Part of a small language model's weights.
Size: 14 layers, vocabulary 8192.
Architecture: LayerNorm before each block, no biases in attention or MLP.
Training: a variant of SOAP for these matrices, 159M tokens, 2212 steps.
Each number is 128 + 32 x the weight over its row's rms, rounded and kept within 0 to 255. Layers, rows and columns count from 0. The size above them is the row's rms in percent of the matrix's.

# layer 9 attention query, 160x160, rms 0.16, rows 0-31, columns 80-159
size [ 85  89  83  87  79  87  87  86  84  92  93  88  92  96  93  92  91  78  89  83  99  90  89  89  90  86  78  84  85  83  91  85]
[[202 147 150 107 122 146  94  60  90 198 118  88 185 161 118 135 162 122 114 136 110  96 154 196 156 103 114 158 112 151 112 161  88 144 112 100 109  69 120  90 139  87 116 139 122 187 127 182 108 104 150 106  99 188  81  99  92 155  77  88 116 128 120 229 143 129  74 129 184 123 135 109 127 110 165 103 119 146  97 121]
 [151  66 127 130 123 207 161  97 108 118  93  92  70 114 119  88 178 138 111 104 141  98 113 159 178 164 145 101 118 127  73 149 127 142 111 159 123 132 195 177 173 103  88 137  63 112 122 103 170 104 152 111 103 160  87 127 167 109 109 182 166 127 135 122 200  96 143 129 163 109  93 104 122  56 158 113 117 156  69 158]
 [ 98  86 158 112 120 209 127 164 126 142 135 158 108 149 114 121 135 113 128 134 101 136 110  85 113  91 164  96 167 145  63 134  97  92  87 117 126 132 132 130 135 112 158 211 122  85 138 104 153 113 115 134 145 170 125 127 144 133 164  98 134 113 111 101 163 139 157 181 141 123 128  77 252 143 122  93 155  93 119 130]
 [177 126 140 133 136 140  96 140 175 111 149 137 182  91 147 194  92 131 122  75 122 109 130 155  95 169 130 149 121 119 102 151 126 159 135 193  90 145  91 112 187  97 169 149 135 140 149 139 153 140 152 140  90 109 173 143 148 101 144 129 110 178 160 168 164 114 179 170 126  99 180 159 141 115 198 110 147 144  94  42]
 [127 154 188 120  68 138 132  89 139 157  76  93 106 146 116 103 149 153 150 102 114 118 139  86 121 186  94 108  76 113 103 134 107 160 102 161 116 134 142 148 115  87 136 146 177 190 116  93 100 155 110 103 128  73 131 154  87 133  85 149 202 123 133 122 140 157 109 123 132  93 120 142 119  84  93 119 119 155 165  97]
 [147 117 160 113 151 109 110  90 142  68 114  93 188 169 133 138 131 128 104 107 196 122 122 137 117 141 117 112 185  99 136 138 120 139 116  54 174  84 140 142 131 115 104 129 142  99 110 175 113 127 163 102 103 114 144 141 182 148 129 120 100 112 104  98  71 129  89 144 114 163 127 112 135 131  92 108 140 151 103  88]
 [106  98 126 118  95 130 181 128  89 129 109 132 137 124 160 132 147 140 148 166 172 159 107  83 104 129  86 116 154 127  85  48  86 165 122 119  95 140 171 166 143 138 149 149  98  88 108 142 122 124 135 166 175 104 120 112 142 130 186 152 121 149  79 145 106 114 129 154 118  96 180  94  73 158 126 144 160 144  76 136]
 [136 135 133 108  68  91 157 118  52  97 102 119  99 116 117 172 131 154  85 124 127 106 135  95 159 160 105 150  95 150 181 181  95 104  93 146 166  87  80 101 138 171  97 112 118 113  66 125 171 167 142 190 106  80  87 109 133 130 150 113 109 111 122 166 137  89 153 151 142 149 100 121 106 100 135 189 107 123 127  45]
 [149  70 104 159  79  20 146 136  86 102 109  92 131  71  70  63 160 110 100 132 145 127  97 121 108 157 191 117 157 164 131 188 151 134  75 125 146 151 185 173  88  94 114 170 131  94 109  98 113 143 150 120 149 126 134 188  82 106 126 132  98 124 122 157 107  98 155 173 131 126 157 150 163 146  76 136 172 100 164  60]
 [107  91 151 149  76 124 120 116 125 162 117  75 147 145  87 147 133 123 131 142 116 105 119 152 113 153 154 131  86 127 136 101 131 117 129  99 136  79 163 108 173 106 121 162 217 114 146 136 180 193 134  94 159 151 133  98 155 122 105  99  81 121  70 128  94 156 131  70 100  83 107 129 105 148 137  86 105 137 124 140]
 [121 126 112 141 122 172 187 178  63 100 129 201 131  93 215 136 173 193 169 101  93 107  86 128 108  93 121 145  59  99 131 157 158 199  96 109 127  46  59 163 105 189 122 140 182 158 128 107 147 133 112 108 117  71 160 112 178 128 158 129 114 150 115 121 105 140  97 146 163 126 148 106 119 164  90 110 164  74  97 108]
 [133 114  82  86 163 100 164 115 105 139 170  65 111 138 143 165 127  70 143 100  97 166 126 140 148 138 119 107 125  69 158 190 163 104  77 121 114 118 144 155  86 119 105 147  74  87 160 132 105 107  90  94 197 158 150 121 164 112 159 131 154 104 120 113 123 149  99 101  87 126 173 108 162 144 170  89 108 177  92 181]
 [106 117 123 131 144 143  57 201 141 162 130 110 168 164 169  96 107  97 112 161 148 123  97 168 159 108 111 123  93 150 126 197 120 147  70 107 122  78  84 205  84 128 104  72 104 173 119 177 135 172 197  78  77  99 155 122 120  90 100 130 130  97 163 127 115 135 142 160 177  97 134  97 137 133 119 140 143 153  84 128]
 [128 130 172 137  92 133 138 171  88 151 139  67 119 136 170 138 128 148  92 178 135 129 105  99 117 162 159  98  84  92  86 119 135 179 128 133  72  48  74 137 103 185 120 110 172  97 169 145 232 157 127  96 128 154 128 128 140 110 119 153 140 209 160 120 114  78 106 118 115  97 118 122 158 106 146 140 122  93 127 167]
 [114 170 141 164 149 137 169 165  75 113 112 143 141  93  93 115 160 121 161 121 133 134 127  85 181 168 193 152 110  84  76 107 131 103 119 130 108 127 164 147 127 147 128 131 120 163 150 143 160  89  72 124 196 153 186 156  72 123 111 164 158  83 192 107 127 125 100 138 130 108 102 132 147 162 134  72 149 119 153 133]
 [137 146 100 189 180 106 126  87 108  95 127  68 135  59  69 174 152  81  72  84 112 129 121 137 103  98 119 116  91 139  77 147 131 171 100 142 121 159 136 187 141 145 137 134 155 148 104 150 150 133 138 170 144 156 155 111 107 106 181 121  57 132 151 127 168  93 132 199 141 115 111 128 126 138 181 112 120 155 117  93]
 [162  98 163 122 152 109 119 154 113 141 134 130  91 123 159 109 167  71 120  96 113 122 117 130 144 132 151 125 112 103 129 101 170 172  67 151 129  99  88 135  94  95 147  95 125 119 132 110 139 118 139 157 146 117 137 111 115 113 115 182 220 159 160 161 120 159 140 112  94 101  83 122 108 109 113 108 113  96 119 152]
 [125 135 112 235 160 127 173 143 149 132 125  88 121 153 120 114  98 156  62 124 114 174 133 110 170 147 137 111 130  96 170  91 166  85 100 141 112 134 134  90 129 117 134  96  98 194 173 124  95 113 140 143 115  85 116 133 155  96 110  71 194 141 140 117 107 130 152 118 117 100 185 125 134 106 180 107 111  93 177  82]
 [136 124  94 127 104 127 166 132 135  72 133 138 153 182 116 104 154 130  89  56 153  79 102 126 129 137 124 171 166 101 147  94 143 160  43 171 110 147  64  97 150  84 108 183 117 128 129  97 131 186 170  91  93 113 179 127 121 139 133 120 164 110 111 213 148 131  70  90 104 122  48 171 158 135 122 183 152 141 142 130]
 [ 83 108 163 128 119  91  72 127  78 117 157 145 154 132 169 117  93 145 177 108 127 107 162  99 100  50 110 104 160 105 149 174 132  30 133 127 153 192 125 192 108 117 140 110 104 177 154 175 103  93  97 101 128 140 108 108 131 125 146 121 103 126 184 142 124 119 139 138 131  82 158 125 119 138 170 110 113 167 118 155]
 [159  94  81 133 131 150 119 173 178 133 177  74 128 102 116 144 144 123 135 123 111 135 106 120  87 140  78 138  98 112 146 161 129  84  91 167 135 114 125 140  99 170 127 145 200 151 152 135 130  97 175 176 121 118 143 130 125 160  84 145 155 122  74 125 137 105 166 141 201 153 130 127 100 156 143 147 113 127 122 113]
 [ 78 140 148 145 113  69 150  96 158 145 160 101 122  96 158  74 110 151 122 166 114 183 134 151 118 132 167 105  94 148 119 127 119 142 141 155 148  93 118 128 131  90 165 134  82 116 130 114 123 119  97  89 143 131 145  89  73 129 204  98  83 158  60 146 152 131 127 163 120 125 144 180 162 116  89  66 148 126 158 172]
 [172 137 104 148 144 119 197 162 106  77 143  94 125 124 143  93 126 121 123 123 131  88  91 170  70 149  68 124 131 152 175 130 154 192  89  66 148 166  92 165 120 129 150  80 107 117 122  91 120  97 206 111 140 145  92 121 188 109 116 102 132  86 146  78 148 128 183 149  91 101  88 147 142 141 110 125 149 131  92  91]
 [ 96 113 108 118 180 131 112  72 154 114 142 181 117 127 154 123 126 153 149 133 115 152 111 160 107 130 109 216 151 147 174 169 163 172 130 120 133  78 127 156 116 141 105 150 215 143 111 101 149 129 135 170  93  96 145 141 107  94  97 148 167 146 168 147 132 144 118  85 107 121 154 111 137 127  88 162 150  88  96 179]
 [171 110 133 135  66 143 187 100 112 154  85 138  65 139 128 104 106 110 114 127  76 143 115 100  91 117 152 132 139 130 144  98 184 185 161 145 127 129 168 135  86 121 122 135  89 179 141 152 149 156 111  88 113 153 132 128 127 106 147 129  69 132 148 111  60 117 147  75 131 125  82 138 134  91  82 160 106  92 134  87]
 [ 87 161 150 133 111 125 125  94 106  47 114 169 103  98 145 156 116 145 110 126 132 119 137  86 166 132  92  98 135 133 125 125 185 130 104 102  96  96 207 140 173 117 179  92  70 106 186 128 164 134  87 153 126 101 128 158 114 138 106 152 163 137 114 164 141 151 152 135 133  97 102 189 137 100 141 118 169 111 173 125]
 [138 128 125 164 103 145 143 155 142 203 152 166 158 101 153 166 130 139 137 141  52 139 114 121 178 117 157  59 239 128  37  82 102 124 104 125 146 136 144 121 106  48 114 149 120 102 100 100 141 121  93 135 128 113 193 163 121  90 148 145  68 143 138 139  77 141 137 190 146 159 158  94 121 106  93 157 127 134  67 119]
 [127 122 160 193 100  84 116 178 127  89 121  84 121 153 153 128 141 173 138 131  90 122 144 184 132  76 127 154 139 135 142 158  95  83  98 167 134 156 133  91 186 121  85 107 123  75 125  62 130 179  98 124 162 165 132  98 126  75 118 147 117 136 133 138 130 165 121 145 145 112  99 116 195 135 141 143  77  96 130 113]
 [101 139 177  46  81 119 134 169 105 103 100 146 144  98 159 115 112 157 120 133 150 124 115 104 145 143 167 139  99 132 156  96 141 129  93  90  83 140 194 115 126  91 125 134  80  98  63  82 125 112  75 116 154 162  86  93 145 128  84 145  91 129  87 162 146 105 103 123  75 157 160 155 135 132 120 146 141 184  84 188]
 [138 111 100 164 130  86 115 144 110 127 150  93 135  80 111 146 156 163 142 130 106 155 102 103 174 154  89 141 154 108 169 132  64 167 110 104 106 116 130 199  72 127 105 114 105 171 135 159 181 147  82 110 131 178  53 162 122 178 156 128 167  83 121 162 163 150  79  73 113 149 132  89 100 125 107  91 147 144 161 121]
 [ 82 121  90 163 126 109  79 158 117 107 171 176 140  99 132 134 134 127 124  58 100 210  83  98 129 132 105  80 128 107 102 105 143  91 166  93 142 140 106  73  84  80 128 120 172 105  89 178 144 111 150 153 170 129 113 151 148  83  86 101 117 156 105 131 205  81  92 180  86 200 151 134 127  61  98  64 135 160  98 142]
 [156 108 136 110  69 110 152 163 121 141 143 120 148 123 158 158  88 137 151 114 110 140 135 110 120 138  29 140 140 152 108 217  89 125 146 188 159  85 122 151 156 107  85 127  95 195 120 127 100 210 121 161 128 174 120 132 148 131  73 122 127 150 178 107 143 146  91 132 141  92 133 103 104 141 174  96 130 159 180  90]]
# layer 9 attention key, 160x160, rms 0.162, rows 0-31, columns 80-159
size [ 81  95  85  88  86  84  88  94  91  83  91  84  90  92  91  91  92  75  87  91  89  91  92  86  96  84  83  88  85  81  81  89]
[[198 148  96 111  73 194 115 108 122 105 107 102 192 127 125 161 147 120 145 103 145 123 187 170 179 169 109 117  83 142 101 119 124 153 123 119 111 138 101  80 122  96 108 142 144 193 127 109 130 131 159 175  96 135 168 168 137 146 117 125 121 115 138 210  91 116  76  92 167 121 175 118 138  58  86 140 106 148  93 112]
 [ 96  91 110 135  83 162 137 100 109  52 109 196 127  98 113 116 221 135 128  88 157 143 137 112 144  99 142 169 104 112 122 148 152 146 151 122 143 134 145 175 121 144 104  93 124  85 127 113 184 107 194 148  99 204 115 133 172  96 125 167 154 148 111  77 142 140  25 102 140 145  82 172 144  65 134 143 142 109  70 166]
 [ 73 126 156 122 134 195 129 118 170 149 130 117 115 194  93 152 151 101 153 145 120 143 109  56 121 128 101 123 118 135 109 119 155 161 134 107 122 152 130  82 119 141  98 121 151  95 157 114  47 116 141 137 150 117 105 143 128 152  89 122 193 118 134 132 138 140 128 128 145 118 100 136 181 184 110  85 135  73 166 138]
 [162 133 123 134  90  90 109 132 176 117  99 146 171  68 115 153  69 116 134 123 150 185 142 146  75 152 124 108 181 104 137 132 160 100 127 123 131 188  72 104 135 161 125 183 121 160 154 144 191 200 125 140 118 132 153 119 109 119 102 115 115 136  95 178 203  95 155 153 140  85 175 115 107 125 108  80 147 101 118  92]
 [122 146 185 133  91  91 139  97  65 156 114 137  89 116 149  77 127 114 131 159 151 203 163  88 142  96  69 108  94 134 124 148 116 122 207 128 122 143 141 139 165  99 145 176 167 150 148  96 180  75 115 156 139 123 158 146 164  87  79 113 141 124 129 112 111 149  70 141 155 129 130 195 118  67 108 134 118 152 106  98]
 [142 154 104 107 114 100 136  97 107 129 140 143 143 127 152 156 171 108  81 101 192 123  93 138  65 139 121 103  89 165 144 193 142 127 103 117 179 160 184 140 148  68 103 140 150 152 102 171 113 129 156 137 132 164 131 130 192 186 127 157  96 117 121 111 112 124  52 157 111 174 172 148 140  69 119  82 102 117 117 144]
 [ 96 120  92  88 107 101 120  88  98 123 141 118 122 130 143 112 127 140 134 137 125 149 119  77 115 147  58 196 177 153  84 112 145 142  63 141 174 138 138 202  68 145 145 163  82 109  61 138 122 126 130 145 161 116 127  96  94 166 178 179  73  77 139 127 130 124 151 154 129 110 129  97  58 207 139  87 104 149 143 156]
 [114 135 165 151  27  95 186 134  98 108 101 127 102 169 104 133  97 106  68 120 189 120 165 150 128 143  97 117 101 145 131 166  61 171  64 157 160 113 109 128  89 125 120 144 102 169 115 157 115  95 134 180 152 125 122  51 157 102 172 107 164 171 151 161 103 130 126 159 174 168 142 129 151 103 164 158 163 123 135 161]
 [127  97 135 126 131  95 139 126  71 135  78  85 227  87 106  77 134  62  96 134 135 101 123  86 140 165 123 147 178 199  56 127 108 145  78 168 164 141 172 173 100  69 117 155 101 105 115 138 135  89 107 133 136 147  97 200 135 135 181 124 107 124 129 148  98 137  99 133 147 159 121 111 163 126 150 118 154 132 131  72]
 [122 114 154 157 167 133 121 136  68 145 152 136 188 162 166 118  91 133 103 160 103 187 164 152 129  82 105 143  71 139 170 128 134 119 133  96 178 110 160 133  98 103 187 134 144 121 154 213 114 159 196 173 155 110 127 122 127  99 127  66  75  82 159 118  70 111 118  87  74 168 101 110 154 202 118 118 106 145 118 161]
 [140 109 103 136 116 133 165 178  85 131  86 181 151 134 120 157 129 195 141 102 128 179 158  96 150  33 131 145 101 101 144 159 138 178 152 129 161 124  86  91 111  92 189 164  63 157 166 105 122 138 132 122 126 100 112  89 103 109 139  88  71 100 121  68 179 146 140 111 127 131 174 137 179 189 144 141 112  99 120 143]
 [ 87 138 100  74 192 108 155 145 133 165 123 113 128 115 184 175 119 142 131 130 126 127 158 145 173 174 143 112 111 181 134 133 156 161 137 131 143 113  65 163 181 155 122  95 171  68 132  98  93  81 142 107 143 176 126 157  97 104 142  98 143 125 123 135 157 139 113 124  86 106 146 113 213 159 130 115 123 170 102 163]
 [ 87 132  99 122 142 113 134 174 157 126 138 169 149 117 106  90 113 179  96 157 157 114 127 180 145 120 131  85 121 120  82 179 152 189 142 140 144 103  94 117  97 116 106 135  94 145 138 128 120 168 176 122  91 178  99 106  63 118 128 165 134 133 132 141  92 103 158 202 163 121 143 129 141 129 136  91 176 120 101 202]
 [151 150 136 137 103 122 155 113  89  96  99  98 131  66 144 121 106 164  74 175  94 169 121  70 138 137 125  89  50 157  93 124 112 139 161 150 111 131 135 174  99 162 118  80 120 105 135  97 166 160 112 127 141 211  93 103 132 154  27 152  93 154 203  88 147 145 146 131 128 129 135 157 162 156 131 117  86 132 141 151]
 [170 130 125 239 124 122 107 132 103 134 121 121 170 107  79 112 149 102 127 122 156 155 138 126 217 117 151 172  57 111 124 136 111 156 149  97  95  95 175 149 162 123 173  71 154 145 121 119 168 111 104 135 131 158 151 157  69  91 106 104 115 132 239  75 123 101  87 109 143 106  79 176 162 175 124 100 183 101 107 118]
 [138  79 130 179  98 134 180 106 150 134 139  89 181 128  73 115 177  93  29  86 183 170  97 134 101 132 107 146 138 101  98 220 107 154 112 105 119 133 204 133 140 113 127  86 113 143 137 132  99 135 130 104 133 118  73 137  91  99 128 138  51  81  94 172 147  32 128 185 128 141 115 106  80 143 199 118 115 135 147 135]
 [135 164 175  96  88 115 121 113  97 111  86 130 121  67 112 124 152 116 124  95 100  90 145 187 135 183 182 174 111 140 106 106 101 163 139 130 137 123 131 108 111 152 152  75 153 111 160 125 144 115 125 167 164 135  78 106 133  81  75 149 128 120 133 133 149 138 176 208 124 111 127  71 157 152 124  85 109  92 125 133]
 [110 118  89 158 154 141 158 181 138 114 114  96 156 129 121 126 157 144  79 107  74 175 116 166 121 154 153 153 167  80 101  98 181  72 111 155  88 147 121  71 155 154 149 114  83 153 182  96 173 145 112  83  82 134 143 160 104 133 110  63 155 130 128 125  83 126 153 145 159  84 167 127  96 135 167 132 138 108 157 174]
 [160  98 176 126 125 104  95  83 112 113 176 124 132 132 124 141 159 147 133 129 126 126 126 134 118 154 103 133 155 128 146  93 161 172  69 142 124 153 185 135 152 134 150 120  60 152 129 133 137 128 174  51 129 155 122 100 116 148  44 103 127 108 167 207 188 142 121 170 205  70 133 137 180 179 120 198 116 137 159 142]
 [ 84 117 164 115 137 117  90 177 133 142 129  60 125 163 137 102  89 127 156  75 133 107 149 138 193 103 153 108 163 177 227 189 125  91 154 116 127 138  88 222 132 111 156 100 149 167 139 131 145  96 144  94 131 115 166 103 162  94 163  84  45 162 161 146 136 124 150 130 110 150 133 128 127 133 187 100 152 139 146 120]
 [136 111 105 101 100 117 200 176 160 109 161 117 143 138 130 104 147 131 127  75 139  87 111  95 133 116 146 101 131 126 184 101 144 110 106 168 154 103 184 111 156 113 119 112 175 147 207 152 141 116  73 124  99 126 138  67  47 113  95 156  98  85  76  97  93 133 139  97 157 112 138 114 112 114 183 130  86 138 133  99]
 [111 137 166 116 179 130 113 111 151 127 128  85 126  94 113 143 116 146 153 143 115 213 138 171  97 163 161 123 107 157 170 105 160 101 159 139 154 123 145 150 121 108 152 172  80  90 145 131 155  75 147 110 102 109 144  62  81 147 191  93 115 137 133 138 118 166 122 142 170  58 121 162 132 149 116  37  97 118 102 118]
 [177 192  78 163 156 148 195 117 122 110 139 121 123 133 134 121 143 126 148 149 170  52 103  96 100 153 102 144 142 142 210  97 204 131 103 129 167 170  99 146 123 182 132 121 118 133 121  96  92  57 165 100 126 154 123 173 134 157 164 115 181  80 116  68 155  72 124 161 125 125 164 150 154 136  82  95 132 119 106  55]
 [ 96  89 206 103 149 127 128  24 105 177 179 151 167 173 109  66 106  98 110 140 145 125 181 136  88 116 123 163 203 146 157 124 169 115 111  61 114 144 187  85 165 149 114 132 188 168 135 123 155 128 132 160 116 125 112 154 127 103 109 131 144 163 137 128 174 142 153 124 178 135 163 155 128 126 117 118 105  81 105 118]
 [129 104 127 115  95 131 129 107 105 127 148 109 104 100  67 117 200 111 167 137  47 172 137 143  62 144 118 117  69 137 156 125 135 126 136 115 112 103 106 184 134 148 114 142 114 164  89 219 109 129 167 122 125 151 170 138 148 107 116  93 111 150 178  61 120 164 137  55 169 154 113 135 102 108 141 163 161  84  83  84]
 [ 94 162 135 149  95 143  84 139 135  74 135 167 173 106 132 141 128 148 139  49 123 156 200  99 171 112  93 102  98 131 104 112 132 141  69 101  98  91 181 106 146  65 141  71 108 118 154 117 176 134 128 133 134 137 125 183 182 112 110 166 130 159  74 139 135 108 182 144 117 134 127 158 121 100 142 118 127 174 169  85]
 [138 136 113 135  78 141  98 187 143 118 187 120 147  85 129 155 195 123 165 140  86 166 162 124 126 120 131 129 210 139  57 131 116 195 114 106 166 163 125 141 132  39 125 136 143  74 130 154 150 167 106 111 187  77 151 127 147 147 130 134 125 135 173 162 113 155 101  94  88  96 104 125 167 169 209 112 119 172  97 148]
 [ 75 123 137 171  37 111 116 152  95 124 141  79 112 175 175 114 125 170  99 161 105  93 136 176 101  80  52 138 121 116 125 135 130 146 123 156  83 147 113 105 204  99  94  78 105  99 115  70 113 103 103  98 189 182 117 136 127 109 144 116 135 161 175 133 143 156 112 142 159 128 137  93 166 137  93 143  95 114  69 104]
 [126 150 203  84 121 109 133 192  51 178 148 124 114 152 107  56 161  95 141 140 126  85 146  96 123 121 155 176 126 120 125 148  99 152 126  26  50 133 132  95 115  71 138 144 111 160 100  86  97 135 108 119 132 125 101 140  85 153 145 144 133 109  84 129 157 116 110 101  95 187 132 133 109 122 103 139 135 186  83 178]
 [130 168 128 151 150 167 162  94 100 128 165 115 110  64 117 135 132 149 133 164  82 155 176 159 161 168 138 122 151 153 181 109  96 175 101 146  34 164 130 197 107 181 128 127 137 159  94 142 143 134 165 114 124 135 121 163 176 127 184 116 115 121 159 176 153 150 113 104 143 171 125 224  96 116 137  73 111 130 146 132]
 [133 152  86 174 107 136 136 126  97 101 100 172 125  77 112 136 163 114 128  62  72 158  85 133 154 109 115  97 126 118 131  91 158 140 153 134 155 142 178  90 101  76 107 192 160 119 104 157 132 116 131 176 117 103 145 125  86  97  97 106 124 172 122 120 183 137 107 194  97 168 196 110 115 138 156  91 143 195  85 171]
 [152 101 144  94  93  97 136 171 124 124 143 103 129 139 120 116 104 155 153  50 149  65 102 129 130  93  74 123  87 125  75 152  92 127 145 174 125  83 194  66 160 113 135 137 104 164  66 116 140 208 143 158 115 158  80 123 192 120 110 108 113  98 141 145 155 146 157 142  88 101 167 127 149 186 208 139 157 148 118 111]]
# layer 9 attention value, 160x160, rms 0.232, rows 0-10, columns 80-159
size [ 61  58  65  61  69  64  66  64  66  72  62]
[[100 146 100 122 115 107 125 130 158  62 108 109  55 162 187 111 161  97 134 126 126 117 112 163 133 108 150 117 131 146 132 118 139 101 112 137 188 124  82 144 101 159 146 160  59  98 116 100 125 111 108 183 155 120 125  68 111 151 178 125 173 155 178 165  89 130 122 117 128 147 164 116 167 143 170 130  91  66 105 152]
 [128  83 117  75  79 150 116 111 125 106 119 165 158 123  70 114  95 146 111 180 114 147 135 127 107 106  86 189 118 151 103 147 142 160  90 112 142 128 176 111 140 130 115 151  78 143 162  76 120 114 134 133 127 127 107  63 174 142 128  75 138 145  92 136 121 107 123 169 173 112 179 159 165  99 132   8 127 151 112 196]
 [170  93 112 111 125  75 144  90 102 196 137 119 146 109  84 115 104 103 156 161 128  65 190 169 103  98 118 155 112 140 164  91 165 143 220 176 126  92 125 101 224 122 136 147 112 177  84  75 136 176 126 153 123 116  70 105 106 139  86 101 108 154 134 139 184 165 121  90 148 125 167 154 166 163 162 153  97  74 122 128]
 [139  71 112 116 119 105 149 128 140 135 127 191  96  36 145 136 176 170  78 168 143 161 126 164 138 163 170 116 145  46 133 100 134 111 174 104  83  82 118 148 183 156 119 151 163 165 119 118 157  78 102 159  89 195 149 150  99 114 106  95 133  89  99 128  86 115  75 129 108  95  42 120  95 172 108 122 144 134 212 105]
 [ 74 205  85  66 149 131 101  96 132 148 145 166 119 136 137  98  78  82 122 102 129  29 101 156 140 135  95 117  99 138 147 152  88 117  99 156  97 107 104 140  85 162 101 148 192 139 154  70 125 103 151 163 101 118 159 134  89 212  95 128 126  94 143 156 120 149 137 151 189  46 153 111 145  79  90 152 138  93 134 138]
 [102 151 123  95  78 106 105 114  65 164 125  74 149 106 116 133 134 128 164 116 123 148 101 122 112 147 121  79 116 151 142 130 168 211 142 168  74  77 106  82 156 141 103 199 157 110 111 113  98 210 118 151 119  96 137 112 132 172 171 106 126 170  85 126 167 186 174 120 120 150 145 124 165 151 146 150 193 114 134 133]
 [ 92 159 117  83 101 184  87 133 147 106  59 143  87 160 120 129 160 154 194 125 100 141 119 121 110 117 158 126 106 154 164 151 131 167 127 146  13 127 105 106 141 137  66 122  90 141 151 110 119 158 101 146 116 139 144 104 171 174  90 134 138 132 145 112 164  91 125 124 122 141  92 125 111 189  72 134  53 131 106 128]
 [127 142  89 152 122 131  78 174 105 102  55 199 130 208 112  98 102 186  62 135 142 166  83 154 109 103 116 149 146 170 124  98 121 102  49 180 113 131 142 112  90 106 111 164 137 122 167 175  77 153 151 121 154  95 115 116 128 127 134  82 122 104 111 110  98 104 159 182 139 102  83 152 137 110 106 154 158 150 159 119]
 [ 93 145 172 118 166 105  86 143 125  95 115 121 140  88  95 103  70 193 121 100 112 165 106 104  72  99 112 103 130 117 111 153 148 177 150 164 152 117 137 167 139 120 187  71  93  33 118 149  64  96 141 138 109 172 137 134  62 114 170 147  72 188 106 164 115 112 137 140 108 101 100 106 142 112 119 139 172 170 115 127]
 [126  97 150 100 193  71 126  91  94 114 194 120 115  46 149 107 109 194 127 106 189 140 171  99  69 143 123 166 134 140 116 185 139 128 160 102 149 114 136 129  81 129  49 113  89 125 220 116 111 113 127  68 169 126 158 185 110  99 103 126 104 150 151 144 156 111 153 156 147  86 158 111  95 162 145 133  89 136 146 137]
 [132  97 159  64 164 210 153 130 165 144 156 150  88 127 114 184 126 125 112 121 137 116  91 150 155 131 144 118 138 163 109 171 122 148 124  97 156  87 188 111 105  78  92 123 113 140 134 109 152 126 119 194 132 125 151  85  96  72 137 107  95 176 107 166  90 113 162 103 107 146 132 108  66 194  76 139 190 109 142  89]]
# layer 9 attention output (transposed), 160x160, rms 0.198, rows 0-9, columns 80-159
size [ 72  67  77  76  78  73  74  73  72  72]
[[121 183 133 127 118 124 109 128 141 189  89 152 161 105  83 116 152 147 146 127 116 129 127 115 105 160 107  94 101 128  94 150 128 104 130  90 129 111 165  99 135  93 119 157 192 119 146 142 127 119 121 107 158 149 149 109 152 106 131  92  93 108 113 132 127 134 179 190 110 140 100 121 146 133 140 153 142 179 174 116]
 [155 185 129 183 159 134 128 144 117 125 126 105 129 125 136 126 129 110 128 100 138 113 120 125 147 146 142  68 126 128 122 123  73  89 157 174 117 111 115 154 121 110 139 100 151 112 141 162 133 152  94 121 142 123  89 186 128 116  93 207 141 106 107  95 107 128 118 131  90 168 103 161  91 151 121 251 102 155 136  21]
 [ 51 177 118 119 148 168 147  87 178 139  74 146  92 101 132 144 178 172  90 110  56 170  80  34 149 155 106 105 168 116 103 193 129 126  65  66 119 132 127 149 101 130  99 100 121  66 168 139 102  94 144  84 103 137 159 169 138  98 120 140 156 143 144  99 105 105 134 194  85  94  80 125 133 111 141 110 188 188 137  57]
 [107 123 147 118 116 129 123 185 124 108 193  89 162 126 102 135 105 116 224 156 157  89 152 111 182  93 126 116  56 171 108 118 135 159  96 123 127 162 100 146  80  96 173 112 114 101  52 153 154 177 137  94  98 104 121 121 143 142 129 133 114 147 107 159 137  91 176 151 114  98 177 112  86 131 132 160 129 163 104 134]
 [140 108 180 170 134 169 154 168 184 134  68  73 111 143 129  84 143 134 110 111 121 193 146  87 100 137 154 159 181  77 106 118 168 123 144  89 124 133 171 118 127  88 114 144 139 130  86 171  83 151  84 114 106 125 132 136 145  84 163 132 127 141 129  79 159  61 143 124 143 167  92 173  90 169 188 109 102 166 122 101]
 [132 156 105 125 163 146 119 118 220 154 133 177  97 166 152 144 135 142  99  82 122 115 139 103 132 112  99 168 185 140 103  98 104 131 123  96 153 131 103 136 102 137 137 122 127 143 144 148 113  58 111 107 108 133  74 107  72 115  71 135  85 108 113 155 143  96 121 173 123  73  52 168 136 114  83 118 122 135 150 143]
 [167 118 143 163 159  87 174 138 141 157 183  88 151  92 122  71 124 100 107 103 130 136 101  98 137 105  90 138 143  90 159  98 108 128 101 168 169 136 163 137  57  95 176 185 161  80 170 127 127 141 152  94 135 152 128 134 100  88 138 150 150 155 149 186 124 191 169 173 155  89  96 147 159 107 154 140 173 125 160 109]
 [109 159 111  81 105 129 103 122 147 122 171  38 120 123 150 166 148  60 172 156  96 150 174  87 125 143 154 102 164 117 137 140 100 176 167 106 176  93 125 152 138 152 133 138 108 155  84 130 165 112 127 129 129 134 124 125 152 144 139 142  81 176 121 142 134 126 135  96 132 134 167 108 139 209 146 102 147 113 150 148]
 [186  92 116 135  68 166 183 135 113 124 144 104 127 165 204 151 159  98 118 120 173 103 168 170 155 140 181 138 144 141 180 181  60  77  95 129 104 141  87 123 104 174  77 138 153 188 173  79 152 162 110 123 150 140 152 101 219 136  93  95 175 106 110  92  97 156 141 118 148 102 153 169 123 138 149 153 123 113 163 132]
 [131 151 137 111 145 148 164 142 172 131  75 191 127 168 108 134 111 124 100 147  71 117 149 203 155 144 157 138 102 172 140 134 114  83 142 173 135  96 156 123 144 139 170  82 190 122  96 176 121 221 143 197  83 104  76 146 138 131 135 157 164 110  90  94 138 165 163 172 100 141 137 134 109 109 163 110 158 112 163 183]]